Weights of a small GPT-style language model, trained from scratch on English Wikipedia: LayerNorm before each block.
Each number is 500 + 25 x the weight over its row's rms, rounded and kept within 0 to 999. Layers, rows and columns count from 0. Numbers have three digits each. The size before them is the row's rms in percent of the matrix's.

# o: layer 4 attention output (transposed), 96x96, rms 0.196, rows 20-31,51-63,83-95, columns 0-95
# v: layer 4 attention value, 32x96, rms 0.168, rows 20-31, columns 0-95
# up: layer 4 MLP up, 384x96, rms 0.225, rows 0-43, columns 0-95
# down: layer 4 MLP down (transposed), 384x96, rms 0.192, rows 0-43, columns 0-95
o51 091:497501517577485508523504480490499490508475526509490470463458497496481501465512524484505431519489501516496529504501544463530490479541487534461466471518497466515465548504509525500467495513489485523492487483497490487523499533567477525524493488535489512516497444485494476512458514515529484522
o83 116:553512496474510494487527457494485523541526486500537515510489474492485547528499480515543546527476491530476459484522519493532483537478473498529476472514483518476496528503433480462488473478534518501477488487511534519476489505464512471498480510504488511509525474490532500424515511494540509499
v20 105:455486504513523472492512481486506485485522496503507498509451517457492499518503522510477494497509486492504541468510522480476498483529434541462528492500541466497513518446486511500462504525491507502517492460509458534486518457564495512503533482524508503529494510536496492507548511575511528519
o20 113:483496493497476485515513522494522527485538480457540500501495520527557521509468459523473475494497519519476495504474511497498503523496522471497498494462477560535498482508443505497501528465489494525478447538523478503493498488498501514473473529476488500495472494491516475581498450537500547524
o52 095:519505495487481467507491499478507499550502527546457517522503491469465514480494487526489479516479479489508469504554443540464522539520505473464478510508457489504519523525531476528472516531509529509481503531481549465499498539479536509488461481483482493501527514479487519501451524499506506556
o84 117:495510520497501517479505499535472532495489536498495464467488477494510486516482547440516518511539486536444505522471526484536494459514494520492518490499531489497510484496522490483480532477469508501514523470486508543501470529483427522487527538539487497528494491507512506459536510489483484426
v21 089:480475511474498498537563494498463478488483500465473497490499522538507502480472482496474532518506542522497531450479483543538527510493453495458455502482526508483507539475510530502509539492509462526489514473495505516505461526464508549531504462526501526490539529506504491533472514511479515533
o21 087:479519554540504494527493490488531491518476504497516466503518488511471430488552520478464482485503522526543461491516481483499495487520508506496507485526453499478515491516476464450491515511573508444484495501520500518543528478481516497537483497473501485524520516484501484552522527483489493468
o53 092:498469443474486473514535544479495535502520514539485493531516498473487520491461527530455515518471510480497498493493487492497521484497484486535473524470473460526475459491480490520525507489483520515499479471539510508473512509535511466535549506559511516495500476508510539478525442508541467472
o85 104:521532515474504505461480466498474470474498475495522494477457489495485535514500480517518506500496506513508487484480474553493482494489519537490547473496502510468503502517505511518479521535521508499535509481468536470492440467469502525459500580464504505536529476543486491501557527480519507529
v22 093:476509483499487489476500531505500477489533498459481487504490454505486491509516487471487487526527461498485514485497518523516457521468538471495504577467552461483493517504507509508531462471492512508543485481478518498509509480528487496583498473465522537522473493523507497478536464478510546487
o22 088:536506533489476459493481482475459479491515452522477499480491484503465512487524514505489448505434485505548543517531461526518496501514505524482514498509472503530491508515473474509523537523499530521496558484420488500504497491484520503465491512478515534468546545522498491478489518502500499516
o54 078:488486530489501519510507469486511532514443495527502471491522536478506504451412496530483502483496559483488510522501526512488489524505474535492519497529502492532470516497548521508479531515504483497479480516519533510495496515473480506534489481486459480442539476471536448525483502498518524505
o86 111:504524499508505510493506526502504491505535545488487510509484496479529488508533511501486528529555448497494498442490517488513502481523498495512450470504525460447502551500513475501504469502462496492536473477517507487485535451536556534460501508511483489518456487505475562522495494478531504472
v23 102:498510534514489490548492486511508518477496470498484454475487487494468515460494500452466531471499515557490505480512510457533452486510497519489529522518422480522509476531493460524475537522499467523501478528508479481497476486520520527523511469502501480501520541518535511482474487480539473537
o23 099:485496455453492487493482495483519526518465521502502495489512512563495508523470544488461502496489482440513499450497514492517511546481492513495517486489492505493518471523494507518496448501531484487484524536454505468502546554455495498490510522499545455484496531514512495546542493493548497509
o55 094:509496503503524548472515495531486469514473495489494574485469497513494451532490499504497554498502489501487526551524471543425503462509495512525483521487531503480492529478464517500466530483519479480516503509512510507499549504488474508480490467495494500536522473508470468500479542518447509504
o87 107:471522525495492467516476515473505504472516491533540448512512498486516551438525496471538497481486500511519508508474561528526496525495487491526511530526485486498471510511466473499513522522513509499488518411471476541500468478501525497522487525534493536505498514494486493478499478434491492496
v24 094:509513490463550482475496526505521527480455470510537528512488527439532501520487470537484512519502483526475502517513499525473515491494526516508479492499482493481506524538494482491475435511483543502546510470499499488497453502497518543489545527495544465477547471518502478499520469460470486505
o24 086:495495517457526512517482472476530503476448506474504493516510533491548501492549476519508552520487505510540481518533500468476466502493519495481521522507494486482466525501448492495502476488542476469506512499523541525463539520505512434526489475488487534536460516491483457540491528501504508473
o56 087:503500488519443539496508514494515511498502481527530482516504521556423518524484490463496447497526489485494487492477479487518482519506436495475493482538465505510511473497510560533518518515539470503526463512502516486530493455473499512473499503517518526520512518499503509452484463501551515507
o88 104:535481476502496510514499539543511472520476512488442512513522468495489470509472532549506531490495454465455541519457538518495566506478513486521482490516500507485491487484524478513497509490482509479451436504475504508499471523515502468539508491504509492494564513509522501531485466487514522508
v25 099:500499544496466530455514493473539488509504489469482466510525470542485509471486511452485498500468536486500502525505514498420504471474542465518476538528504490519501519524512477505454503520488511506502480457543481507502494494500510516537513474482487534509562495452477521517538514502502486472
o25 086:492488494471538519524535443539493440496547513488491511499448508517489499520478488537498536537505471478492510540475499533517485501473488513519502487510513496504504478476522465478527527522503510519518495495482441538535519479492485493472512461496450509544474520455485481512468531508507519458
o57 097:511529522518476489483466521495432538502476520480517489513496500521499485522470512481491516489456450510531525515514512498544482521540504500490505508505471486516506510485502577526509528474496463501463528502471518449462497503482486467520508540535507497476457485544509485457476484517480500539
o89 114:510489479516508505508465510471594513477498516536506503503516521487497506505534461517507455484533562498492481476494485499487498465517489472512495498504542478460465484499542475476472478481508542505539474498522501523500464471510541499514446482497508514514519517492559481484536529493494505476
v26 091:505454483501493531494522516474510496521537491489461510530464531475485484465533518542474501485507470424482501526526524521534499561487525499496494506483459474518504486475505525517487528483528476512525516551472504481480515489552485479488463475512477509520519502509503462495486467443522489499
o26 112:428505500555493518500500520492485480492483493478513476499518515507501457492520528497499513514450537526491570486550513490492474505502490505475520511484524485511485515555472537473479475524493461505506542486521421514526503473500507517466529511466465487506472504526468520504512490478503516510
o58 101:520518494457491456507459464535547495544491509520501501485514473525488527494507482517517548464528507532510441487476462490478502467482495516511509481493512532495494518496464453510527508496498548483451458480497530508464466486483513527514525534508508519480511489455516520552546506514505503505
o90 097:543467486484512530503506515481510500499485480516512474494445505486507478483466510415489467517485450460515486479504493504522533505532506473531462495532530488459504528480492506520492531496553482513514527502534533482546565538503488477524470497511489491512474486504501516462501524498512470509
v27 109:504518487527496499476447485498539487488524447489453530517517513490468520443503466545525495538511526544513463483459534494494489489542481481513517445492497499494516469510488482514523510525487507545438511509505503492513480508473516569519476504486514488547512498499482508494481472499481502502
o27 131:521490492508475499524487455512457481500524507495471522489473489484500494516498504456510510524475499502494540521549478521516523512477461504496508508546531466502497530541506477487547516529458502484498584500493445532499500484503555500483508511508463508491481510524459473459486532472480469485
o59 090:462434495487513501510502501539481497511457531530519510513520503540528496484522528467495475501491499480509499488525526464511506462523531465499479540516502485482487485501471523562460471488477481489566480457491514498477517525498450494510484489495504493510444479464519530527513532493518511537
o91 102:459555515504526478504480508473509479490524479496510471501509478516498478490500486534510523472470501518463520513492499537526510525499506548492513512458502505522498452481536469445506541513507503523469515480489489494541466483489453493507492511533524466530551541489481505524442441519500497473
v28 096:492502511523468499454505492512485523487483470483493506520486462523519501482495479494493502452478510498504514488483536474483525489445469502557476517552487467479496465496501516495473510530501528502508477497524512523513481472484489583540473532577500511493471470483509472521513533514463521511
o28 089:505483448452511519488484484511463511520501517562493470552496506524500460498521518439525528504476507496454501495505453506493560505524507497505481527521525540517511477513506460471491481511463472505510540510463501513488479487508502538442501512512507486460502523527471486462507503497519528508
o60 088:511526535501482530590496479486503507475490493481544529493540500551470513479533508523513475484474483521518525496526465513519455512517493502488487492463478481511495541503504536469549488495469501527484478519491509485489519518513467442513489502461504488555506502485522517487486464513470460482
o92 106:531475521523482510465513513518536544465521489489470515488483476437496474474464504490501509498503540518502473491518514531473554464498512484511525500500512511497512432511491497506483504495519508485526485469475509500478470510531531523479508477513512526510515481558485434555526503475466541488
v29 098:510483540531494526427446522501503499522542501474484471476477519500499517532536480487464503541500554531513485561472496496471515478505483513466472512482522514476478451543478511512499494507479525497513488498519535500512502527489492514542510493527511515482529481481499472511490549460516468520
o29 100:460484558500506510513523498473532534520480493479468564466518511501510488509474513527516482517541494500454506443521472472473502506478517498528497518513500483494491538509477500530511506468443508486507516476503503475510503516494547496484467551475525492533513513539470503442523462465518509514
o61 082:488504490502496491553551530500482464501506528518551475499468484484503523529510497436497459477485478473494504504527511511543468519522502514496518496494473490518569483476499479477483507532500444505468499508519452522500515507493533489513504486469477508494453515510514527478524504553448481525
o93 112:478487497498499498484454504538547478452486527471489500550503516514501516483532479504506526530514516494592498477481484524466482465466482496482494523470527470496466516522518481499503556517522524465501467491498519515509490495532500488489511512528488498484550511504501463538466512532457486468
v30 113:495558512476442506500497505485489526476523474457474474485455509488519494488526478490531500492510531490509526513489482522481499507462472528530493510546492507495504454507496502516470465517494509495533496505509453477483538486542462525430488503454503569502516534497500499515467496536480495515
o30 094:485542547510530467466496530518510521541498541468497484530485489452504585520484496499503475486512506516489493482499486479497487476503512508474496497502472469495514570478516526505500499484479496484473457469507546484492503490494518491540477481505511486478440530489480491470562519499511532508
o62 080:500456490469468504510537477474519487488482495501471515472535541571504473504502540555449509511478455481499479503466475485494519495522523503511508507435504514519499535487464472498506515521545485559523509496523487457522498487488523523513509487527522501511534481496498467501486492457519510485
o94 127:519530505528510523487496502543549526460523553489524505489493479466483484502461470473513484495545510523519497498523508523507469515511495464518482492517491534529499436512531475470521488471547472481496534512457471526485498494522471490479451509478475501540505485525507515505442536480502469495
v31 100:499532510497453503473508547506474474541464488489505527478494546519495485512488493491512475515523529519510497468493544469514508496476489485470493466489480492503462537557504481461532493522504537479487518543522496476492496470477442489498538519520530555491547492516497504485534484503555523483
o31 098:517517553463479501470515497515504484524509530500530488496496487499509525462553501498530570495470532487500510483497477439520482461531507488519498483475517525485538492525470505520496529502483474514512476470467488485534510473473530488567507540482500494515504500459532503466501493443491516479
o63 112:505491466489541504505503474521543509464525502506474521491512496477522470516503503516506492470459514480495497547512488492435539481493500506524507526501531540508503461465442479515526508522492512510522517466494510534494495574512490521475450474515478482511498474510457545515491522523449477480
o95 106:534509524545488519491514496482496461473452520494435492508520503484487510490481491538500487523551515513461508462516493512485528525512486519492485469505477483514472532522586499480478481482502500503509459520532515508497465443540520494470538504495504555463494490491516484477480513511526522495
up0 106:484448496448494482535503499510480516541516474479526493493525517515520465516487513498519501506532471494523540501562511548504441472498520481498562530511508485513475473519460531489508497527519528509515512507483449493511501506474447487508496503564511477526484508497522466511496470489462502494
down0 103:538514497535459526511512527538498492507487488527471520526488493508509473517516496541547505452452513509489465533478507479504510469496456519462522510530519478485506491512487454521517511528545485501484535504456525516482504491445561540496507500530506528503545480527527524519534505499486503527
up1 091:504476478520481503471476501514492532524522519510536456541493493475543467431496490494488496472505456530518528505519498490540492501506495473514518525529526478510533529516469451504452456495496528445453505507480498493497540506528536477520534505523478492490515506481487484539543467505512501481
down1 085:474463468512476493522539494522480499509505530511497540566550508538477535509480516505494489498457502519511462481531491475518489514503532490493507549492486530470498479483484483522518479505524527530513497495489475513511524474459507521506513578464469486517472484512548502495548489477469468513
up2 103:498468521521528513499499519471505499485505486549494518520501513471514538475464513471530539499509485510495502458516494525532483429505439518539515457506515494532507486525555489499488507511542502501505517532480447490497488467538538522506514476491450490496473479482450515493480542489497522487
down2 110:529515504539498507521463515507507472506517492567531532451478504531510495472522492498530535521500498491469531499510506498476519493519523531517500455503490480534486487529495464446477471537533480527491457553488508493510513506520482481481496541522484539543497444490503526554483495514504479498
up3 100:496520535483523483477504477441462496518451490527532500513505511497528486516535496482490474536517452487503450444510492531510467482520483446523510514522515462510483552545489484545511468492493491502479497517518482511481528540494530507531485477491522510467458535464505508468496520503491482497
down3 105:476517505484509510493460530507498496459494483511529540562541504512498554494500456472454456477471491508477472462510483434461513490503486490476439451497477493537507505507464494505495499536459521527499474515480455503505500478479493530508487482498526484498509470502508505514515460523489489514
up4 097:487487510512466494513486519477570493514474528479475485490503492524496480485457484517505478538489472511492500518515510499460550478518483537518500507499517465518506481468485491519487512532511538525493470471524469459530499483533521548466541524523480474478503536466523469549462462490474533479
down4 096:450492507497501501510470498535474477476501469489513518536486548486510497493453514507488460508514482461519517481464474498451482500489476484502457478479470490514489503500512522430497478501421475541497526514515516492528493531478497512472484479513558502546481489506494520476534480538506484514
up5 119:527523475489507521505456504533525469510497476467492541497508500509485478512487505475456523513459478527530514523499510502506533564477518536484521532478516487454548481500498493517487492506495519558521507492532491515486481554459498517487521480522491477502506508465507501489441478509466437531
down5 137:530490490510471524563494532517443467516487502491506473512448449509566460534480508508453497504511500515500565512529488472506467529497489505480523524492519518506488531500502501487476500502540466528471478500487520526475521501485508519481504511512514476519524484469488504538506489458505442509
up6 087:492502484523498527509449472495509492507482533557505503487507585520532490527534482447481509500484491536472475479521467491490510483498483539494497514502534454478512536506501485458476498522512504462440496478520495500456447476472507477457502501522514505509533490494508485529533506518520490503
down6 097:486501510484513509507486504480504512512474524482510497454515510493483550478456499533475515479523507488521500537507480484490524481513496536481483526542514559512475460537518540489494469435450500540479507503502455476506495516495497485520516517476539541566491533498513505485507484525549530516
up7 102:465516494504509520536499477513534476527495497452522511481493491492503510541466480503528502498487501503494497487517506534562469463488532536450489508485502484486519526492486514513490469505522508487513525514507569484517502478463499521560523463485525474490512537476485504512527477592515515501
down7 112:490483483499531519506500507516487505487514491459505570499471512471507533466515494527532500515501551525502488480458451463481500551502499496495505515460501513555518510513505497477496536456487462484487445508474493555484487490490496533503436508492500464489530506532502506540533506529511495520
up8 091:501517500478508517469490512447503485486475460482474528479468539501490469458545552531537515484531532475454517475447493500493463491511526488461506541501489463519490473486501480519505465523522520483481511448500544494484518506477515514515537545492493483500514458505473472481474506505496468501
down8 086:478465493470502436533500498532513506511478532467493475507481512533487503509455445529487524493530492513510497511488529499494471508508531511517497488481487523492477510523563537461540521452450488521481494510523501506503499475488475490510463436505502501527461504485482480465503541475548514519
up9 097:491489491506502515493487502510481467497471525476505511489535485484512495521506468488503490518532476492514500457493441537519489472479458476468523501505446498508509508514565518501474531557526515485490515492514491484497541459558483509529486482538511489521493523452489553556459487497497473514
down9 105:475512526484517538520480509473492479478500505461521522534440544508489464486460535512490474493515498484468496479530460510511545533496468458529513472498485489498512518487538500544472511511474514476524470476480499515469465517545534545508509487507508508468463519547487504483548505492532516503
up10 102:516479459461527528551530507483489519497485518483474502475418490493516491565504506471528512504486514472484532491528503533519514481528488476473506518491489502451495502516489513521491464533506451485490494554506556474521490468512462525494468515457501495510503488492526497503523471500502514540
down10 111:534499468494508488512500490470487522514505500533510472510474481496540514507466518460487488494537489526512569533467453532493472499502517526488460496498497532489504475526527477539478514496498538505533520486562536539495486485497542481512517460501506476538487503498518510534451466453471516508
up11 114:520470491465516546514502526481494535515477554489499470489503483545488483490473552500521482516525486479504521482534504514474484466496494445497529511494493476513484505489455522553506510544501568516530476489481500506500505497461535507505496514454462501487508552491507543526499494491477494545
down11 117:487476479513510492518492539538463503496478545513509531519478493522498458521501511523495505501495502504566527512500481491529503475468571524471540485469496513496508527471464508470467559461528513481506503523494463489507525454487477502496471508490477489523468475499470489537450499500512458518
up12 082:512517439512507504473507532452504491486536501491520534514481550520488510535509490514466523485496469549471502503482488478539520479536538504444511544433486485471494480532513532494479519508484490509486493501503514464482498499509518494495509475560498451470533492485516499521509519516506446492
down12 094:463464504465499439525485481524512516486460454518512540468515528491529470430479477508499479498486527517524524442490492436493507519498537484496476455500495548499501502497533461487479494477443479496487499486472467478457515501498484472514475514499489522519508484501511487496507502512521501526
up13 090:467520498512496505507555524497450526483537501498482474483482509515488508482491517475536548515479456483514500482497525521556509487493564511536520512514494503509507452490492500496459465531499488455464536453489497474501514492447515518538524536502474467488499468467508510511471472530513510516
down13 093:503467477481471484505514512486513547507485514514503486493566515501504463484520537456507473523499487459474490475508504510576510496489547519490542548502498509502527482519488557542515517458491474500452509519481476512547468489486500485515504498520531524500478512478480494486444490478523507506
up14 088:463531517507433522488453470498485499465515478460537470463481481510510517496533492479526491480474513511464548482526488523499487506457467507505556491475514474538541524511507508533481513523510489468466521505485498519535481469499474521453505513542490484546491487525531488511504511492494537496
down14 093:535475504514482500497500491539525501489463521501511510493502491499469542505509534501533450484511507508542463480498442511465494508513524542566466522472467527450475488490510455512511492493502448506457508509500533554478506487493469471505494508482529463532541510458509480506482515510491509503
up15 093:450521485499516484476528505479471462476476482467479489536484502505516524470518510457424472491463463527489515511503491501505521548486491511503502524515505495464535536505492510509541532518514501535546463537565503478509480501482515503475499499498494534465509461483508538506495502481480464466
down15 102:488462529501481531504490507520497508511499505496551463472516504477507527458529523544534456501474528513524495496532477492507518500502480493533472504484513473563473497521481534535463456510428474521517495528464481500499488495520532519523520465495479499506514556472520485481493480498491549486
up16 089:494463479507545539506564499493536499477498486451529489511484510446508512471496484473511463516496508513516478489484537499533511506483501534512516496515463466564511497433516522546505495537500510469506451478504513466509492517495491524492446518488512478475487519537480477509508529486482475509
down16 092:522513507520506499451456489529485470544505499514503525479528503511542501526480500530565528515521520484484540510523489467468490489523506481484488506543500545522491487566500509505523553511487491524463537518497480552478547528520470502507484501512545507505496497480528461511536479502517486504
up17 105:536468504467507516455551469542446464466507448509470537479468458512511474523483514485510491508510503507531483481534489497522503436520505558507492477469515485467513530511485506526490491488494451492543477489494511465492488537480485499488503446504490503484476516507498514514509541508522505490
down17 115:525485495488497538457466497524531520463449470511491544455537491488500577494497493511512550504483479498467488449483474516513490509487507496520507442458497499522506492516500489465496478509493527471485504509486503476514501497516510495464453504501486477481480518508524495462531439513522496549
up18 101:494494510514541497482502459518523481487483511517529490501520515515512494460475449544477514559505505477513487462483534500506442511507499500508498525497535515482482491519471559505481474523475490512444461503521480444514546551541550469519508490501478521483483484514470504489476517500503488514
down18 102:498508501521526527535537494557525507482499517499566551521505510560476527488512530509463479522510473530475508477552475522490521527512525516485517487514482558497475535490485523474471486443532533512499489491551494502485495527514511494485508506511501487510469484466528495523533501467496475507
up19 093:488490516495445495529482498501499474496506463525513503495469491534449487485522507474495502532473452454511509517527508521528495507553480487531451558496505543474502497529466549510502516515527532491491471464508538503502506519429516479518529504497520503476497459465519494524524487480501506477
down19 090:521518532478512450483470522485489466517510540483484480542542513501512483490502501430509461478473481540481498474505537527509513519504504505495487495500486495472553487468500473505497528501473476523536475535434505466449499507496532482521502528533505509556487492521496494468487530509501538501
up20 098:528460468497468515464469479512462498473527492438476457528510503544521444487469515508466511522509493541466509511487498527490506499520493525526497518451513470490536469530534512526474538509507488502512523506505549496514500519514531484460524472492474501455494499524516504516480534518503455478
down20 107:505525478497492496479474513422529489484493475479456493551540490510465495522478501501471516531468514492484441464506475526488525501525503503501484491453497534449489502463500503545471544460469453501490516535490480517514522482475506491508469500511523505466496525499482473489538500517481510465
up21 081:539463478476463523512523496488459431457507490486521524547501494523480470520497489535520441511483487489517486484493499497486499467480493551504547506448533510504464488550499503467492490529513548505481514488505542460514459470492485535491514505512511479474515496489523471473493513512494487502
down21 082:476475532496489481491477516514503530477489531468453526483527514517503520474475497490503485502451540525543485474491500478469545534496478459518460469516481518520489502493526522485520497488393490502478499514458521541469477527478496535471499496545531502513498493517498498518494496496522515485
up22 101:484490512506527492520474513432513484483512527464483479508468513491491485504484546498517510470527493487524486485562473518502489483471491479499508513484449476522533476495460469504502489575472486493520528515490480498542522516512509508446465472481500457538475506511528496516483502479540459531
down22 109:537496503445491501464517498466504542522542437483501526525546505490528476486523521523463492508494487517511471496468531491527514483537517510500512491479505500489512535456483490507532533517458511537480548480497492479469500483498491454525511486526487500534498475529513474520466487501455463452
up23 096:483480516517505509503481454479469478539503483462507496436468511492481459505524479514466499468517509459516517467515497499542500511517518529564500536522507503507510492525513497474488507495518492497476558507487470428513467493459502514501525481482553467505472516493464540516534497513513508483
down23 099:508482478468491493512475518514456499477527544502549478480490493519496529530503501532514502524528470502500509461515477458462489547450481461510465462505465493485518483519508476485504511490513509468519458485484520499460462522482467498512490525484484467468491442467544460513514530535499509523
up24 105:560485495506516514493532493509499535539451476521515520477502484540506474532507510488493497515522504441480523478488553525544507457483496515519482502513483477535489477477551515469453519500502480502494476502519521504537522517519541457480487490480510502493432478457505490491489493527492480539
down24 110:516547499504478474492468535515492512530489487503503485511441513508488490490471509532506489490489496468543465503549491503546509505482488498498451506505492468461474445516541563488450500450498501510514535478481520501527540510539505495529522502550521525466503508486526501485467495534505487492
up25 111:501496500473464507508467515498478524500519495485488490537531470463517465530483516488490517488498512554503514518512480517517472480494466489542541479476485496463508505489513497498532546550541508487512490466456494538490455535521477531557531463536460475512507522486470525533529466495496485478
down25 112:506487498545496534537513509463470487499510483483473514493503502511530492518485510547465516517521455489522541497509470488472462498494487531503540520529519501487482491471443446504537575473560517546526532484462467495491480495473470517531505508483479510495485500519518488518497509478504524500
up26 086:495544504487523467506469502536532506492489495500519484439484542441497483474486437533519491492453529513531481471518502533505482500500468503470524546522528542474494482503489504533476500504517477483501497471537558491486488545506475472516513499491520496459487489531500542502513525496479500532
down26 087:464471463484502515556470498502518491501512484486556502503554504519521488468518557498503519538476527502489503472439496446529483497496485532514509471513506473477479533525527519468455485513487536488495533529443506472472502504494521503511504476511505529495507484529460503528475534519505483516
up27 094:513454487498493532451479511518487472546447482493471466490518465513510500508480434500509497522523509467525530495480508488481519444483499571456508518479530530502502490512515491481455503498544493487506480502524496536478464525520467544494499520524490515524499479460493507512512517491494469534
down27 090:525520516503505491487493473531522500438479490449541473501535508480504517465496530514484486531488509517470486485498506485489452480491482495488510525530471447505466476484504505486495459513440500509467458497467522495504535493470521508513518478485498576519491523541517495518536508515512552477
up28 090:494471500526499539523479502520495468491517474519517497479506494505497472475500491473519535533525491491492476456539500517538490509527475538503509470449517550490546478481506461490464541506483500481528490508564474502475544485514477495483450503509470497507489479475539530494548482513553472502
down28 091:520519502478530502462488468515522484502490488517515511492517490467463492478486519526508455498468530540505560524505488509472474498474497477487449425524510548483509515516501477503483472495482504486497530457539466516481525507516540511516560546492492504539530507529482498499512478529534478508
up29 100:543522469556530527492487472496509500549451489507478479479501507509484498537509497536471476475448498486528481562474532532490463486485431501541513541487503487494506519487511463510489521485537500523472510507505528507485515490494495493466537518496511529492473439511512497501489516477508493467
down29 103:483476501503480488491516526545528529531464463497507489541504490524500500518525507490512472497495506499502531507496487436470507485489459476509469475508514475551501536502497506468461508510470493485543542508459496507491479489520456515529498463527479489472551464534525463504523531531543460520
up30 094:512450442499511535507513512520483513510523539520459515482497514499493499497464492449484474513492502478533493537475467514478531467509524536539557509491495514526490547466498492505496463487502518494497472478552490472488501497454488520533467508494471514464516531477473490544529528498487457512
down30 102:476518552440494484506523487532519492461515485529475511532544539507492569483546481493506472479512504475521461509509494492480516504510522480488491518513519513447511467513479533525515488494465498513535460470530443504476486480529472468534502540512530515505526486515533496496502509523507510481
up31 096:462464481511528483526466485508536506505488537438511570557526450494482501494532454526489480518517448479498524467522468528512487484508498497482504477480526478489518503483487536475494480495514504483479503522483504483506529512492514494513484455471486492498486515533506500520475473542509451548
down31 099:482459495460505523471529496469548532452506488506459520521526534534521533489494517460489478476496572509487497492490465486471513511492527539488509499494495523499484498529563507506481516487479474510518464484483537550514455475483484484478492471505508530474516493464538487510482487538497495474
up32 093:511529526520458479494507506521486496488541495494543508502486476514497503481494489465490516502475513497530482449485508541485500479493452509468520482448508471510486542521525544481529477534472486517518503547485567495541502561490481497441466518505484465500505495516502531516500478520481487534
down32 092:562525538502528483527498528512473542503471537527491502518476492513545459501476527561455487481517533514524534494492480476486496512517469510471472522494507509501469511521518473504484496529443512510547503474525508507502502497471522520509509498544493458556504524481472510476494515501486464534
up33 090:510492503505495471503522546483495477509505492537479505512461463513479538534463462516524552497520504431497513476521526498481530482501513515522455491530487533551515490453458521503505487510521465474486543482491483514474467512533491495455491531493464502519499498495496518482516553520531491531
down33 091:528491500539493529489496484477454519511505533475506540516524483547478488486472508524511495499459468501518529518472477471520521495514496466528520500529521463525529518504506535512462498476505499530522467537548470522543522503473517512513537527466492508556498512537510496573480497481511525513
up34 112:530518501441475499533524444528464521474520527530558522492502494466518504490460477462518509514535463527514513504483520489515500483521484548505482485479482509487464490486504512481451496524499511503494445467507561492504476515520519492523483538520437489504496516476508522493488490472506524523
down34 111:511507522462495484443496523513529480517512475496504497491458578551469528469504488523509515516511501509491507500476490513506470501508493557492512459464510503486476472458480512530473500535535528500518514499498514496494523463489488497539461434464491522483487500504512467472443490508523510476
up35 097:493522486515487537502502473478509464528508510521510524515448511495496547498539466544512455462539523498491535525484477531467521475468497508519469489513522521505496522517493460531528537516503502504520487500517493553498469510531517515505482459456437502476498459462485495491547494505488510532
down35 099:522480518520480503524495513496521529478499475493534464472531498503502474499571541467484497516474473494512495498512531518491486556469507551501510513555515514476495492498498505478457518478495484524465502459522521490491480460460460503474513479511445523518478499514542524467501454526532483485
up36 091:512495518518519549491486488541422478500499506476492495507465502542530505525512477513497520451512511508471508505484488501479484532538513493490507519553503493490481532496492489494495521469522494485491490418518490501494538511507508454481514531547494526484536466527521501469530523473481539544
down36 088:506487522532527479471526523478505541470493449498573487496503506515478523457509488496491489484473507529514480521479532466480543525509501481503454499480506551491519476533483497515492531538457472573522523489505512503481500479508487509504485511443514496489441495500473507480487511524492466501
up37 112:493549525522475517529480501489497431513498481544477534495519521547538559498528441486478520538489562497500518514527449505487479483510462494483520488490493461503499527494486504478493472492487524497485516498478497479492515501487522494485494456547495514493480449487489471518526526466498513482
down37 100:511480464513501527489538534538559507521504511489520495531516510500451492501491512515525541557490441511472523506512464456471493512485527491493493487499491508558485525533466509458513497552505509493526520515462509523509522490522466510478455534491482509504506492482527511501489501564528498520
up38 101:558510484459504530512492456494531517551485478480531492482516481434504504523497490494514480496517455551484561526517525541498492489506495520489522502492526530544508539519506529460504495490476508467486486516510478523496492491505520491513479496534489497492558553524497514481514501494456540491
down38 087:523504490457469521508502499502498525506446487526548476421529480491511500526514516513467496482527501499507523496499475493472514466540480484532519503516503490495497500513503520462521510534446482513525506455477494492529545485475526484536462540478520464521552488521501477452520504503501504464
up39 084:542453508530467506507492514462525515482477544525545501491446529490531527502520556532531504498543469494518480475503482477466485490510505488452560483477493509516503482532478493477522471527498508476526450471524488482507482507524504475505523528509481450500506515529516496471516485526531505488
down39 085:487520493494507448506515495531494494515496506458459520529537489496458465474496464459497501501477511486499455508483489459484498473504537475531486533537473520489476526547510460483467469521487534472496506512531495554494508458467481467484463461532492510536522482497531523533501474470516505500
up40 096:494520500482454496496514449494500476522453474467510479517497469482532472479524524514499516536548476499526519464509449534526477477492522467491493526533527501526513492482502477509544510527496490516416528507517537477481506484511513504486483479520497447524472479485470494500505518516493536541
down40 096:499492502509503483464507499521466515498455487490463515484511536505527527536499476476528509493530512482485503478504500530529504504542564495508483502545541514515514494506517481505496483502478444516515513497482513474497444459456516557465460464464498507495492493468441503483505498501469453463
up41 099:502462491527553491501526511501510493491514471498482508493490427504480514480538493450476496502505538502525521502515504539518525545509515489480498485472498504516472458488531520522547530521526507478472460534515482455510505521514521430502532490509517485477491472492460488524478469524494506554
down41 094:498506532536517550509495515502483499476456510504497449559536474516517521484496529478513470544531500508527533556533510507521501502523529466537472481528484508530468534501499509518557508538536496495497469510473485507499475503534496456486510481521482472451517485531494497481527481497471484489
up42 118:521521490485487523483519485538491499484523510495471486515513518450483456458519515502480525490486453535482503512465545504487466469498525515533522492500508485497508496467506501475482499441536508537495507465519440559487527504484426498475534507532515465500476508479495479522506519487479509531
down42 130:478518445484540496536540523463533482477525482514476507531484499456532506526477479519485529534501493517494478529499522530518480523489463506516483472508487474500514495485492522464462525510578515438528497509469489503484523491523480540519498563497492477472495523484499484489482505481489481535
up43 105:479523507473514509534477480494542481499511475475561533518474493519502496496473444490456478494517482525531463502518470493486526522465527497491506486464515467485537467532494503468540555515533508505485508526520496510487478494522475547468519498469476467483463525488536468477447490507509497504
down43 116:509518524469486500460475518498507487530518510497515524522521459516495511479537518504457514501479497490505502470473540514538523464487504510486509461563485468492552462533491499527449516496496491524498443494480464482515444516525500522543496498497456496505516491546483494480489483483512523447